python train.py --num_hidden_layers=15 --hidden_size=224 --num_attention_heads=4 --num_key_value_heads=4 --head_dim=64 --intermediate_size=896 --vocab_size=32768 --hidden_act="gelu" --norm="layernorm" --norm_place="pre" --norm_eps=1e-05 --positions="learned" --qk_norm=false --attn_scale=0.125 --bias="none" --tie_word_embeddings=true --parallel_block=false --extras=["capped logits"] --init="normal" --init_std_qkv=0.0233 --init_std_o=0.00425 --init_std_up=0.0233 --init_std_down=0.00425 --optimizer="soap_variant" --learning_rate=0.00355 --beta1=0.95 --beta2=0.99 --weight_decay=0.06 --lr_head=0.00595 --max_grad_norm=1.0 --warmup_steps=200 --schedule="wsd" --decay_fraction=0.807 --decay_shape="pow" --final_lr_fraction=0.02 --batch_tokens=32768 --max_seq_len=384 --doc_mask=true --train_tokens=253800000 --max_steps=7746 --dataset="wikipedia_en"
Each number is 128 + 32 x the weight over the matrix's rms, rounded and kept within 0 to 255. Layers, rows and columns count from 0. Numbers have three digits each.

# k: layer 10 attention key, 256x224, rms 0.101, rows 108-156, columns 168-223
# q: layer 10 attention query, 256x224, rms 0.1, rows 109-156, columns 168-223
# v: layer 10 attention value, 256x224, rms 0.136, rows 64-127, columns 168-223
# o: layer 10 attention output (transposed), 256x224, rms 0.123, rows 64-127, columns 168-223
k108:119170138091128142137139104138146118155159161072101094170140155121098129125114112201114149126065131132109176086087088192166078143087154111095132072100120138127088086139
q109:089116029137111140164110106190162121184133123131091146119137113156138116138097139154120092113154132145151165097139139111090084160177179116101136163111073098130127122145
k109:088171088165152149147135123039079149189143189123072182100105158092174080150101125115145104107084150127130155135096118120120139164132189121109166116169116109184130164139
q110:140064082102160129130182131196130101129145149109128129161146141166097161177141143123073148063062121162088099149115110082136165172060139090122120170110154111077120144091
k110:149129134174144088118174148100172085131058155151102139157154125091095132147198094106176118147158076177069109134132116167126069106127145170087155162129073040152111174086
q111:119118172105161096148160099145149161114089091140161136155111114099164109153084098086095122121106148141138184143064114144124132142136135148179099123109106140191114173100
k111:092130122149173102108111197101122142083118116171140158058125155150182165145127146141131096122133156125138167119113130106140082062103086090136127134128106128131137139098
q112:157149145147068122134137132102075127167156159054126094175126109100134157100199102135143122136126111127110209119126171125084084089178174098102165154104149145130120144113
k112:094141156227079092153130146170152134109086119123099160103154113135105164120127135177118151138164102156134163093130155076140119092196134141152169120152160164076164168097
q113:121108122189130126128158183161050136134172165139089110070112147167156121115146146166148078051135099134142089124107099130123166143162172159096090152180181133153134129134
k113:112114110079148122081128160107116185173181127157117156080158111064106112100104171129149139121160110116156108145084113089124215195148136155126119100142097160107110091130
q114:067172119106083127134114095110113125109148077137138137115154132144158147173150158153094102181126119187140130088124063070122175104089126156134079138120164163127129118199
k114:058131143117108156104136123114087120148207093112138147150113128130098161130132161120134124185117112153155128094165144068054099132167171135092118131091101138145103109152
q115:161157117130102134108137143116138089127131120103159124125185150113120069155094141170119098131150107157146127155125123152101101152162112132165071105135073168061111150130
k115:164162151151088131134135174194083101109148116124106121134136111134116136145117176149145095117126127137090199138128113130165099144139200080088161136169048114074185133102
q116:140117187117161156131141145144144118142171086169151128097132117124184142116094152085116118170162099157077115143126118125166082120182090128138151175095123152142091155140
k116:138127145121047116098168174141134161151139084162122148117115116144135127136148143143191162176153113129129094087105161145137129162131081081077133111148157135106182115103
q117:133140127083126143141123112101127053194137176156137118146158156097114131129102146159165156169174145108136184148150157177093152168123058137141114092079112101156083152099
k117:127116122138037124114068069068144194084130119106117095148159086136141110110167133125183192145158116145134146142114148141105110155106109091133137117125123128138116075098
q118:198118109174118167161147128194092162179191166138170117132136126104133179162145174058115126113141096140126102074116094157114100117125121149135127121162168156110120205139
k118:130166115140110149167136180122137115088134158145171120101095140070103204134136104087147111130140105140144150134153063114189105105127150179113156133161119210085138097116
q119:159133130117103125112074122136081150181129164129122147104170116172110183124143109132129165102176105120154085131053150139100103150177087101156100138189182099129134155129
k119:185177154116077121090093168119099156187132123160141155139187092175142125121128111117126155087146125067178113089135112110151157124213138179126134127116123140128079165103
q120:159149156165163144119116106125154085134184105149111130131106162140139130123145143177169142094145158121155139136115091121144101144121128158136065119148136148105202169131
k120:137139154109095162092113115150154134107119165123095079171156157123141093101152161090140159074071087130169143148114159163108142164118127079134120197071137133108179130115
q121:087150184111192196173130181131180131151143096069172141148120136117141113136116066027148153120149143152115138086112173166143164167117156139120129135113098093117124191138
k121:099097131141146149143145115166106079111156121092177115147162118141199152134162163118211147091131161170100140122161103113162154142120127127123123137120122099106106160208
q122:087104130149130200131123186181123180130119110093125141181089090107159176133142110161154170112079163136124123154152155099163131175109131135129071184099120164097127171182
k122:052130148178113141126152121152079135090145193128176112098125063104103093111143166163145127110104082110170139144116154105146161162161086111062077155126138167108125144107
q123:115148158162106172070135065112143122135090096118135133089148105080186159154179098093089126110139120170171083151133113143150160132130136173139137113091162114060163177155
k123:097157167097131155139196169088147141105115116135154127137176110064190175173154096112125135129123100139129203143174095140091085059134080188092118082118143146126155130191
q124:091156187149120101149141109071162164088105095139106158136110082148164189106110130176164113106099112123208119122203175134208143114135133158118109164075138147182175136119
k124:133118155115108140141144129151118168099133092129111116176141106128176144095138128145139136093086134069129103127138068183161115130131133125145082085167115172091130112120
q125:211124125147112088113083140190127132061152125123089120101176152135144056108135036134126134098182085159104092107097164148093102152108128136093127126136088121154112127097
k125:120110131092107098144099088163143119145104119128138117122105147173131119054136099102135109151144098113129119106119143131107128099108109164138150178111126107091136150142
q126:156159112039163139151164140184115102177186173170118108120134144150155106061134110092098152129122137121106140154158123092069149122101075137108143124136184101154106115150
k126:120133147113149097089116145131133091217104124164224138158099142126116169163130091188107132121083111047086139100077139179103148145195138144130139104169109123169102104086
q127:126198158126143146093147085085122113146115168080090144088108127109066147143086126170123158146138124111150139130151153147115065122087170103170134067101023115103091159163
k127:128155087120131120161125075137126124174141135155089105018151140158147097132135097186148173129149141133129207093140191139111086130081097085156116079145140151149135141164
v64:138149138115139151068130144129120099136132157136125146146152098131161147183165134158162109147121128154104120103166145133077121113134118157109148100107127114121168144134
o64:083101094127158120166146174121152109119126187124116115120089130109157117073080163120127125075174170088153140179137147121116149131127138118134159170127112122130092140134
v65:142148164118212126125161125135137056134111138128111123119162104185095174116077117141112118133118118078136129148144134118111100113104144101088165120091120150068116125130
o65:124084104169074080163138144151135124121156097139145146135086114138092067135088134177140081190116142143110107131158145153182153127119112148126146139180087122161110160119
v66:158133101158137122145146115132102128092141123098175118124100117164130130124129138126125093131178104095165121096118144139143136095124149126164148131135145151124110104102
o66:101160091117142156138118113175110118162135130103126157094154175090133058114124104187080156158089139121129147160105150104086122140147117122102127099144107125142103136143
v67:143111158109099174106103148173083086143118178164104122130130097148138143144163117134168142145152139165150156136119128088090116078085125131110172149123093108058164143180
o67:100162133106124077177139141087188224134115118167127155146090100149132108068133134091154115132154176087129079135105147107167149126141106151129137135122166143174129092069
v68:121096098162114129135135178160136105126090149145130133118148126105129121117153090120137110181128177189127114076171157158106114117129156099154120112117095126128135124120
o68:148134147158141149118171133132146141119104140148108126137140078146155139092122147145151140121138125130130140107135153067133140094113142143122071116135100156157103136144
v69:102098163114129151149137119146145158140082097128108077116137135109104134093095080150136161116097174139107144128132133124153121164133127074123098148093120110137147062117
o69:169128105143089154107118150126125121111108116165180137109137131179180135160152151126143113146116106138149098151165137128134115142149109144127114121129147158089121166149
v70:092121126104140164086104096144121161149090130133126136182124100149104150155096121080123112142159108158134148106102166129133125113129158138162113153139124108153145091098
o70:189150151115136111127100105147100145145111109126116132086069158134103136121174105156115147112113144103189139157140122108109083174115118113125147145114142113111097133169
v71:115119137162120108154161094150137122161092162189139111086137140105106201129132148142126140119146121163136097082110124146118101120143133112117181117143131098053140173120
o71:107109124140142143081080159160127135120123115138088103175123103182114046111125141105112097143142141114139151142124168058090138127105134147159120125146137122179119114101
v72:076128104178134143131100120148127188151148144176128097125153080101148136141127131155111068138096132136086081114164128094121148112107160136115146145113101119083170164129
o72:142124164131185127126121168098185091113102131146095163139078116148085142094110115096139128114119133097121118167101118116141137085126172194136074054114120134136119080136
v73:181161133109120112136113103143153151145153164134100127122137142156149141057117113122144112138122143131087083143123117111071158090100167068103139122152091088134132176116
o73:150116128129137143104146156110144130125115098100089144111137119102164154137112122135123168101138162133119146081174198154174189152108140147159117124122102162136129094132
v74:188127147098121122173146183168153126170171152128092112075153131137163160114113125130103112104108122128152111111103141126159151114110151090092144135086132129129155089162
o74:127127120162119171125056077073145158150087150124147126128123116122175166133066146081143119172155151124115159119156146130151139100131110163182143135153138108126133150153
v75:139128103124133128125123094105099097153160119123093146080105111121112113121192135091139163125111160118138144150127114100133096162114129145116091110126183135149113097112
o75:136136185134102103148138117138117121124111139122114112145121124113112147141149142152112167153147114117119101124108115159090155107129096126097150168138126118128123107165
v76:144117129095109168126125115158121136152129185128144104100187083117080136101092084130109125169145154130137148083134141104105154135134111117103181114129098132113133109126
o76:094161139151137140144140144160168150101114122134117130128108131128143149110136142134136114087108160092123111149120179143156142116109119134134093139111139074131083136146
v77:147130143112084136103124150149072169132092155126165123169147086103175129080111098178146153110133109117130186114106131109135131130107174107107136126117157112097149119125
o77:133089113161118141100123108118176106120152123131139128128100158150100166111156124107104156151124139136137133120150134120150113108123147119133136116113107131088077130156
v78:062122164157129111098110113103130158145141150139119185130111138108174170184171128099157115124065145113159118120171063140128109151136167119105120098130135119118113114185
o78:186122127086148147108116154126144107117105099135145143139121138157115090150088140155157102092163128164153125162124129109116163103126060054141162145141125107127133141077
v79:151144151131125132120182165129122108159108153155152093126116116159096124102139125127125100088093136089155121154117084137158100141086144145141127138148146130113165145147
o79:136120106136125104131103121102167165110129125177124102124129102098120095131131147107107135153156156129119113120126177169134167143155108108118145085143111124122079119102
v80:076175153125130088094162141124133129109106130134137118105099135129164131083118133194135126156190095122196106155138142131162130126135125157108126102111154146083131095100
o80:199095106132147136138131143154125102131177124108116126139120106156076118127124153085111056117106128138115131112144107139091090175154145169142149112164129132140087157134
v81:111170139149133113128128091141097118099147126120121120147109104123164114134110157134170121090164095113138105114115116153168149160092129049120073174149089156117099159105
o81:174100117161119149064165138116131109179116087142145149081152152105161139140134155125075125179107184179173138093140106113118133078176120184125133143159126113180132093135
v82:142133110149140093168160138121177128107146107132134164118153132149151111121092090128128132108087098118138143138121133134119180125104143138083146118075119108119099117113
o82:126110164126088123104130102145119113137106112152117119104140128145091101117168148103143105129126183145105119156122143138127125137135103117150137136142117135064120136154
v83:118110148151149120138101130122121113160119134139120123128093130116118116124108155135150110119149170153148112122135124158150102144165144125104089125128105124083154163155
o83:140140092109107137092132083125138151104131066123133108136109133107163124131113098151081135170133134154171135139147148134144141128126132105107135142116118116171122124134
v84:132126160155198112144133141120135097083116157135113133120155139135115144129100131099139174141112128095103098139147145137160113118099123139132116156115120073151123132126
o84:120112114133088142150122119188113136127156134114121127090086119153099125142124095122113077171154158124131150092131146136147115091129128109140142119154095164097109169146
v85:100128128119114112183135129125123185141148069138124110142120196157123123101086078116152111115104146150143125127160144135108121119126126100090070124144156112169099139094
o85:169117142115133111107120122134082093124106119106164117152137114140081141153120145105158149079139119113081134104158108137142142121114186137157175066143136152109117102173
v86:141138096118084118122047110113151093144137143172107139165130107128167114141133178135108099141126112122160124113106147111180154134156136079130152104168143134122110145129
o86:074121147114173059079182162122119177116116093086098111106102149160197147099153119133164113111130132123111127132094120099111087131130079135123144129103113101146155097120
v87:144158173133093133131088132151166173138152159126115119144126098116135116083117117111083114148131128111145163119119137128129139139113122102125137126141149143179129104115
o87:120138094128132114134159095131094137099124067119123151105093124127115170149128104102158137133127149141162104130158138131126112132090157161116157134166119108092120133125
v88:152144135131126121076161144116097148118148182093137095140077139127185104157120108123153150115108117115102122185150115103129142196112078121132127124142111144135109106142
o88:087119128118176094134133106121162093133114087202081130110150102131090105096148127090086124144121130176119152077092091152110135087112127142087139137180120149117144122115
v89:139143106109114144108166127120153101139109146143119142150101131146119121108145116137145096107116154155121130122119101116080140088075150164130142150096110066073111092105
o89:064133145114101110160128129115152141141133086149080076116123112102094107105147121109119171120142115111128147139080156103146184098133112124136118110102119107139118143123
v90:129111087130097119186107176165138122129119063108128212125116089144132105148159147120154171065147113123119110103110162115141142155115156154131123129131079091161148143140
o90:077158135123130142119096115133124138148085139159089093107147120129123150123114127191136124133155158131109155157149149098114167109120077109126091130164171147131126117125
v91:136114195093139165147098128168129186117111110125135155133110126092184092071173121095147162138118162139098132123143095166126128138149149127137106134124121158158135139093
o91:144157071122094095099143110080136128184149128124122096101094105131084178127077154102139159144103125147139135123128154107173115124114090112116131153151151118139098125189
v92:146137094102066160142108166128099145171114179096087153164156133108164153107110121140091133110121104121121100116098115079142162139101132148148181157159114156135140117113
o92:096144137110178046144156104111106129096138122149098129120094136140137132121158112138131141097131160108095159136104183158106133128130130100169120075131153144178126081166
v93:089101107120098150146165127140093132118180121120078143115133122133166084137135124123134130145118096132121129166093109107133119161131088101103135143129144140122167158124
o93:125111136138107106136114137161136111084116205172203138112150109147143126085141132131107104106131141093131141094163146172128100110121114159155158132147125130137113133153
v94:108172139131117152123113111112174163104108112129125107099154149133098113113131085095163103122111113147151090115101120092166138151092131178138109108112132131127129111118
o94:141122099122139114155150067122144130130124133136122146124109139142125155137134092093115110131160103150128119132123099136103160142151120128129131119100152127124126116160
v95:109154161110097074121141122120149126104139126137142113159063118126134131170114108152126144118090107117097123152115128128133124114171121133123153134111108159142105124132
o95:141089129140128152130108112134146150151112146133110142120189099137124136123148143101104132085157125135187142135100097181136142149064138106140077117114186136141126126135
v96:155126116115144136143125142123112128121166091106120121112174084074152186134141079144139150158152125159071117116150099141110151109122150104119121118083101101095118136120
o96:153130113146151164131099099132156126142085162136132128125080150123082141127125145137155096137110130119139157166133128100167131114155124162133139148138172189123141103131
v97:188134114139136120091178148178151130116162180118071129119114117102140140111068111126102134084147146107136156133089122168146126129129098128157120119157098125135106178129
o97:150121145132142146129111155118152112158126112127139124143133111113102152133139125079117123164085105174128153122128143086113130130143173117118147162162096178122128082102
v98:137146143106108152087107086090124100134135113128129094130169091088112113156129137102163132157127121119146112136121163157078105108088166109096182126128155135130169160150
o98:089129123129134099154110141171130126124119128090119155106068151159129129115102093175129104112117146090094131090142126093125137105143151145140120157119116153127127135096
v99:120120116176134136111157071148155135091132102121131092157135126123116166150179131130163156148075150162117090139120122099159106143161119120143107121108148166095144129133
o99:184146160109129121128134173130149110170118147089108127119112130130184122117085130204065106110152073167163120125129123112073124067094143105135159132142140097122110133139
v100:124132132137107144147167101141136109123116173108105174125116098117114098130147093074176118145109128138137132107107120125122106140155124172141155110100089111090152161088
o100:120164139132104128113098149124152163171071139133143104152144110110133138147149197142121176146137135126167150134141133122105165092140089116112131145156150100163111102144
v101:094089132104157135122130109118130163113090135131110144044101118121125163197141104159140139132127155189118097148097134130106111142125108102110045143145155125118144128162
o101:147184151205111152154088146114126142099167128141177107127147127120074164094149140148166057112137111088152144150162129136177145121146103139129134134095137144131130118131
v102:123083129119103108108141096081156126125126145125137126121162135111141109112136156135152134147170115123132131119099129099155118142133126143074113105106135118164140163077
o102:126152144130121134132110171151104135133133175108146088137072152126141147133124111118139108119119120108122127129131136106123168119151114141105127165146114160098147131140
v103:109130100115130136148123170153094148122152093104127080123104138167147149124116148122158147143088175081119108127105171125164124105104138154119109125134156153066155163125
o103:131122134100092130152114095100141053152124181201165116075146121123112109149090126153095124146164128124104132132125128144106133155139118138138150113179107134168094060155
v104:138153122080110097150121132105121142110113089138151177165095168164085124117149118133144125141136146102139174100115135109106151112135140149081179120132167137075123154116
o104:090098150126132112109129155138152099136168111119128099124156150125151096124127119100155147100122115172151116137097114134162127166160123131144100128132130116127115145125
v105:164162124116125116150130068103145147114132110106131123146142141105117128091139146188099149128110079090160155123137125082130136118119127124116101113150095126126129104126
o105:121147124176105135124131139133098123137103103133136114136119157095094119192128098182157142193171145147174147127132113172101131127115160138106106159126185131146147139139
v106:089132107132142143135143127128137176122108083113125112117102120156127114135144122114125096113152130149130121116166136104081130141119128115114113127163134138149147080101
o106:181145113090110134122102114135130095116143118091151176095124135115140160121117105199147173146111106129102162139157073124163128119090117106120144151123112120092123141177
v107:118178100103104192081104114122163158095103102118179118094152116152135117173120181131112137110148114136109150113142106119171185113130122118125120147137087140152153085107
o107:100088135142152099133149131146128157178159115110113139153140177130095159143179100148126099153107128124169139144088125120106064134100132105114109107136111116140081179153
v108:129122132131158094124119146107105173103128111124133097164119100104134135102142172123130119145133098154100170157102098137130162116191147158117099108104137109155132173132
o108:157107145123142159094160112135129112174120160159140163119169106131072132116176103195135174132137166131118099135136142145149131113103134107117134168117136100127100118099
v109:140116076112108129138105132103104150089147124123107142133136182168119128132123083140112154132082162153144145112101137123108137115123132121090170155152170134083145139127
o109:161158152149084093131139097181136101180163094117090138143114119121114116103140152174120128084165091124133094101115102113120132142130122121123129104116134116137147169160
v110:157136115112168140116135122076135100107101108129115159151159130140095116117114163143117136119122112133112140134140141150124112135137184081109156129168103102131135138160
o110:125093154117130126117132153133122106156145117096167130121124185091166125130151108132144099143151170101144150085129124100157124106123117110133128123110107111162145161102
v111:116125105133113122140104106117173098150115104143130120141159105146111168127143135092095132104166118124127141077130099149160131103118168138141104187122156108143177159188
o111:113141122152134154130115106127108133126135146113163153120116159115143095142140116123171114208117160125113137121113161154136105151156150141112089082121124117115088132109
v112:151116109116167123128156132120177148158089087130113111092136130131124126099122151173127120099110186139118170165111131103102132103139141119132140116193133101153119154126
o112:085103115111118136111118132141138136122158149169129126148106134087131131114138116177165123095129141060128128131136171119168169142124120134065090115138146108144134150175
v113:119143110092152146131146142098125079118139168093134119095137101135108150163130125123095080099136109064131147099088119088131177097116170122088208108120088095116171138145
o113:079138146132124112151138165154144144141114172135125145126117137114141096087096149075177135149130136098114130143145141146147135153120119118155086167139139140154124161101
v114:153120142120127141110180135084131125158122162125119128138133090124139080147096165152129128118139148082149183114123098133117146141168148130087114119156109117118107163149
o114:127138141145125093083106127145138168098173119113137152151113150119065144118184107104120111154107096142157136104100157157142145151146127079139157137100100131140123115087
v115:138177154168135149159092100141142122110129168136109159112121128108186173101110159082153078127097138135109106096096097162145166093129144135165115150108124124110152119158
o115:100098093072142132086164123121136135179137121113128119138091151130124088157085152112138148124158173155123170203117142099116104132102125130102139121158144105157088096107
v116:105162106102138128109093095072096143119158178078117142110120105153135162124126116156113148106153126100155057118110171099128136064134136156162117125088109144113117144123
o116:142149137134106126116154141172116107122129143130126141160109149119147106140122122115152119114130121091131166140129089175125124124146126122109141142144149121113145082143
v117:156115142135153151149151162143166138147133143150110153059218134102137133132083078097146077129086123135125132134141153117133180120096173093114148131089154133113163122169
o117:082158102182085131147146091138102124128128121124145113175047139125126146098089116129116084153126168134093110162150140079146097140141136149133161109109104131086102147112
v118:096165114115139122115121135115091144114184098165163140139115146120181121147131128117121162148097126136097100136134128112111145162128123115151137153148127125173127114093
o118:191102119138141100130138108112126112099122164119100107128141142111114136098160162147124119101145120095119113099105131157145080121097085105103150093093152168111125125151
v119:101115116139127148151117152132127140115169191160146143120152137098135139145130099109127121107115131124093149153144146113154109110159141095148135158196134086146133133096
o119:131125169153127106110131149091181181130087123133110128145100118145103141102147153121144118144160138122129104098118137177103151098109138138138109101082135136134128146141
v120:113141155143149100106103139101144099154155065133109138125143107140149131159175145155135107149107147076137097121146091145120149157139065093147137129154139134115117137136
o120:145148107122108166124164144114131120109098145126163108117135127150142119146115108182143127062143095120132100149136153144125133129167150166115143112106103139128191137127
v121:123100122115130130115148120088136111175161154138134163117107080122081201120119105123111107123098133115121135151127103132096139122093108149113126135138129111115103126127
o121:139139162127099085117124125092162154113116114082131106144178151144148090182143122134139158117105170118106142134116175112137115102135132096157136131138140134129147085137
v122:103122148142150078132140068070103166134122135114112142154163110082127127130099149107126115147080130104185124127109128074116116172146118121160126099148058150083168126157
o122:177170130125124141157100114110129092184108110109165118141089148107170162130157092131067147104151108135138144169143132143112167096174142096126160129078145093142139103087
v123:174102158161128116144144145107151124119144105119149099138165112127078131110116119107159091138131126162182116136165129084152183118151086138112164129134141195144099135136
o123:103130108128155122093177136162144151148080115115133141117126142151172113137118130132103118135133141107102126145124139166134116151147178117165099111144073098090143137124
v124:110138132139165145135140130108147130125137133102122125119130157101115097113108151147123132098142115107138159138096116117078158139175119101172103115132155139135128109103
o124:096139114121101139093113141136130140110110070142133099159153120139160100156134108137124120159091107161107099180140140133128133109113171130138121150117146134090136133148
v125:115144142109157113152116126087150135114116109117103140134148182106112122143121104122098178116135115137154125156090169134191124110105127106109129133124084161119151111112
o125:134125085127076125149096128136105109130204118064123157098153139142158129133124151082153058168156133168121152122125105122093117152146130159148091147131150145081157155138
v126:081117177145141154167138078126136105148107138134139101104119122137112153126121126130109124121145152101114089141135143137109136103154155174168104138134098143166115116189
o126:112125073098139116137109171151141143102112120171115127133113104138111083121101102151138094114110121118139157159128112104109137111151167106117106111100121118155147151082
v127:084129156135133125117131152084122131139103135124110116107147128119126125085125131153113118111130125138129124080138153137155147132136121098118121142079179153157122101152
o127:094122066124119103085117112157141120116122125152145110143121125151111119153125161115116110170110108110144129170121093102121157154134102154161142123186101108122114138138
q128:154112096101104155102136147077129131140093089081194120114067140134189130125154112106116216092129123121134156127070124075116099138154143092115128107145085085128152108132
k128:152107122127160105092134144146137086130134105116116132132147198137106122135128134077118150132175108129053109147083141172150097118109120091148128083156104129156138127170
q129:157108094114077104118177096119067134168133135120150042113160164205095078159113060165100129055147153112089168151117154175142133105122140148136113113056129144092175222142
k129:091109163126111110189134072131073139122080125114173146097160145125129115177190118079136109051124146115057127092127132159159105130138183087131170191098087144122125118110
q130:117140146128185149116130131124136140104098105134102147150122084092079100165144083185111101169140165166121164133066078158097135095132094152142151127137150127145066143113
k130:144147147127082127104130096134145138119111112140151154128105144122131071149127099153095120115165142102141154085123150132131112118161128101136158102116160056114102183126
q131:134158123145117095105088183142157131095139139120181083095117155135164164109131141121128149146130169146100166158196132147117083134125163097136073122117139133167141145101
k131:125162103153154147147133152106120101088129100138090147135125125125105115146130127136079150117117134117118153174159148157124146134095166104147087156119100145124146102093
q132:123152136148137130114107109122134108112079123059117126110089161117157111106061173109169147167132112102153160116197126130105123101110142115121149127172162105176134121130
k132:056119078113158107144173135057169081130137068127131137143090165161211139095077128118112144168162088101137144130136171123106154107114130125114128115107108128118111139095
q133:092115132121096108186149140146129158163163114106137141149117130116126126140129148178108137080164164139124139151132195154126146174117108103159114174115122095124125126175
k133:172095158130157096165108133090152155108144084142171164165171113064103146201145111085086142063165175092099142107139132160146110101154104112146136137144137128149100105124
q134:112122144110149108132174161110164108127172122120126140098127096082166126144114114150118171140151131110141143120133076129116076130132083102133170131097120162141160084174
k134:123155131084109145087171123117170091172112119111114173108118128144086097157092164155096113105135138175153178209195105137127090108115132097123109122126127173108120173125
q135:138127158131120105075134096089157139169096156154138163108106167118178154133116115118101118125140178135165124158154132101136147137122124109131122096108145093148124103121
k135:118125142093133120099163153118185141129097162091138171125087117126089117101128136108109072167130120130118132078122155123077139140093158181129066103124141122125123149130
q136:134128167161104111140107182108104146162131142073145116128119154093161142117103168097152106157106135131134131117103117157152152092094107132119120165142098114117167061154
k136:080133147142112139085167130104133127115129108124138100150129133119159134150166119170143147143108110062119142162071110153138162092110153204140158123176127116093159142106
q137:158117144154118085164099122118165177154164133174113116101129108120131125146106167098082143126144150150170106113162116106105137136085144156147103117171160101106112131082
k137:122168081135186083161118136143169141137130120156101132113151131104118094160120112112097144167141149138150114133191188119125142147118163136112119151154074151141126134132
q138:056115131121162096082202088155145113194119118138136135197131137134145129149157103113109107195115148121117113119081108156126185159083090140129097103126079113089145160111
k138:115139098114113127080086128157094143142078110111119112133150147102151142101132128120110135065134105130123154153123103127172135118166128155138119135168079139090101149119
q139:104124120147138085172122131130089116161108147073111115126127140087101168090159137112181102147147091172138161061140096177144135114110122098095161098118177117128140135161
k139:146152145158127178102188123112154119128116107121154096140128088132138130127108092174136185132113090111148147128162121141150151150079110182153093125188139125102143165109
q140:132101130161171113130133061140129119103117125151067131204116161198123100174147143130146151104073140109156119176089091153120108118083159118118155130093124155136110127134
k140:121163153149123148129102156129140138179165193132095126125128106117166143098163128153154085118133110139130129156152069143132139081157138124080153105080128113150126157078
q141:167118115178113165099130144112111122113139149154154112106150138097133094099136141100168119148160137129123123120100081142124078112104092095071121113110115141101110089109
k141:141166139160083121085167172124146140138135107115172108126094158085112133105198123154111127136137066133160129119082152178111108126120139150137118090148147117105098126127
q142:136145190139131089101110140184084155167137124103144211169109145093143112130126111142156175148103109129143118123185139077134143153123159100141155143155101105167170130141
k142:150121155105123116109095194068158091104109063077111126175134155152088163153116127118117141094126160127139130155129093134101129113119112138149130115131171099135127106140
q143:111122151153132183157144098142148138088109169129133116127131121098093182101099145133140102154128140163138138075134122190118101135087123125165067093161049093108161111104
k143:139050189184103149069080165118127098134122152134134123111114134108140154107150073129154109165112085109152176096125166123150153109115135152124056152163125156121148116087
q144:111169106147158164120132097144173145132115182143111118080124119080144191114115186112147158133147174082151112095133089147111170150083149143103132101185137061164105130115
k144:126137102193139111129126176171139134145130117137143081087144152122138126134137134140135157156089135180132141118128161115144116172112160135120059191150118116155142123140
q145:129157146119126132173130128113125156152116063102089115108119215085117123148133135129136107121111124119124155218087121095179139138117160121114144127113132124169138161100
k145:146115172113086097153148157165096116106125080098150120155139135148059161114116124105119100114142135135115109070112133147120106112146155144166167133109114049149151101099
q146:130115114182088147144140125156124123099109148090184113114134119127153164099077152187130123176192144067110126099159127085145096154145111146100104150144093151113131151136
k146:104129116130061116131100166134086154123168107128112130133130131188147139172130120126115148118165135100086130156083136148129136143120112119152108143135167142138189133170
q147:108142092123108064078108104142103131129100113113136110117157095136109153169101108124146103142118103163155126132110086126091114131127119052103141144212130073136146150146
k147:116157044128160136167120105069124139092119077123082118147121115147102137055139140148129114102106101139185098122090112125155174114116086156160097183179142092156067149155
q148:137121128091078159096087147157114145160148117139083072147130083174120144113173113155140122065136129141120179140101152164159162127139122154120102072085099145154104148115
k148:165107132115101102096058146142115071095163155129142148119169091102103128139194096152137138145145110102174115141115153116191078130117175102114119215047132112160128137117
q149:106125124081101096133159160110127148145179149123137111041176129122088118150127143146142125097104151174096143133090161117171099083140155096134133132108105125096133125125
k149:155116126054089132156183128152109137144163103119134134119107151147159130150134123092131154140100131100072098073146177110144090121127115150156143125122121109108132139129
q150:141133106115113140042145107131125184120129147128143102076105092115139134103082184145122095158164124100126109080146111105075121134108137141147129122087087130167174124092
k150:098147115125091130081190091147147141156098128135157101134118134116151116097130125119152151178132124128178091158105129132092182114108113140138128111064090113111129089132
q151:114110166136161155104077116123150119117111175109152117145104113075169102101131151146111113112086166133094127077127111063143102142151171142106176134121143082135108120128
k151:080207124169086113117087098153140168133090123106113166130076127104145143125140141069135155152123145156114130123150134108099153138084104154119133114085136143101112102108
q152:136150097103099105139139144138088131148168150157135146138130093173131107115127107149096126162112160136115138175105123118100127111127145128148132117127144172108135182116
k152:119160116090172129142107135178113175099160168155118175125110171129147168133137166132146129165141143115140104101137096083070142144191146134102130151080103115160114086138
q153:171126134147077095086181100134110132116123143110153094124082096070138145107064143135148111102101089081102113078131189132146093131161155176134129112124179112154139087144
k153:086158070171110138121162090048100126151118147161127166155071091125141137122169137084133099149115110099151173152107172134105126137149136110137079096096157126078147124124
q154:110139147109078100126120136110113135082133076119124116110166179173093159164133104173200102068163147149093159185077128127124150141115085117144125102119132147129106143113
k154:184121179063161122189107112132145108130152138122166135158129134129143148138100073091112075128134158142132127101110108090157112120137111114113113130144085136113107172151
q155:142101081132169139107150141155129121086120080150140102116167107098133127145192098150150121180114158177165073100119129146168131076098067139103108127127159109147087113117
k155:146081094130114170114149150155098101142157116125118121089090129135157113104120104160095086115155168111105103111111159132123154141111156147176124130182159082115086166140
q156:155106148128131154159142163161113119133151111151133103114147108134133102138138126119095122136140085114112169126078090101229146129128133128133099138104138119127117139146
k156:165095117122155167096123153158092142113122138074131137168112144139095119129172140121111117125144131113154042096124123143149095134115169118170139099158092109126140121108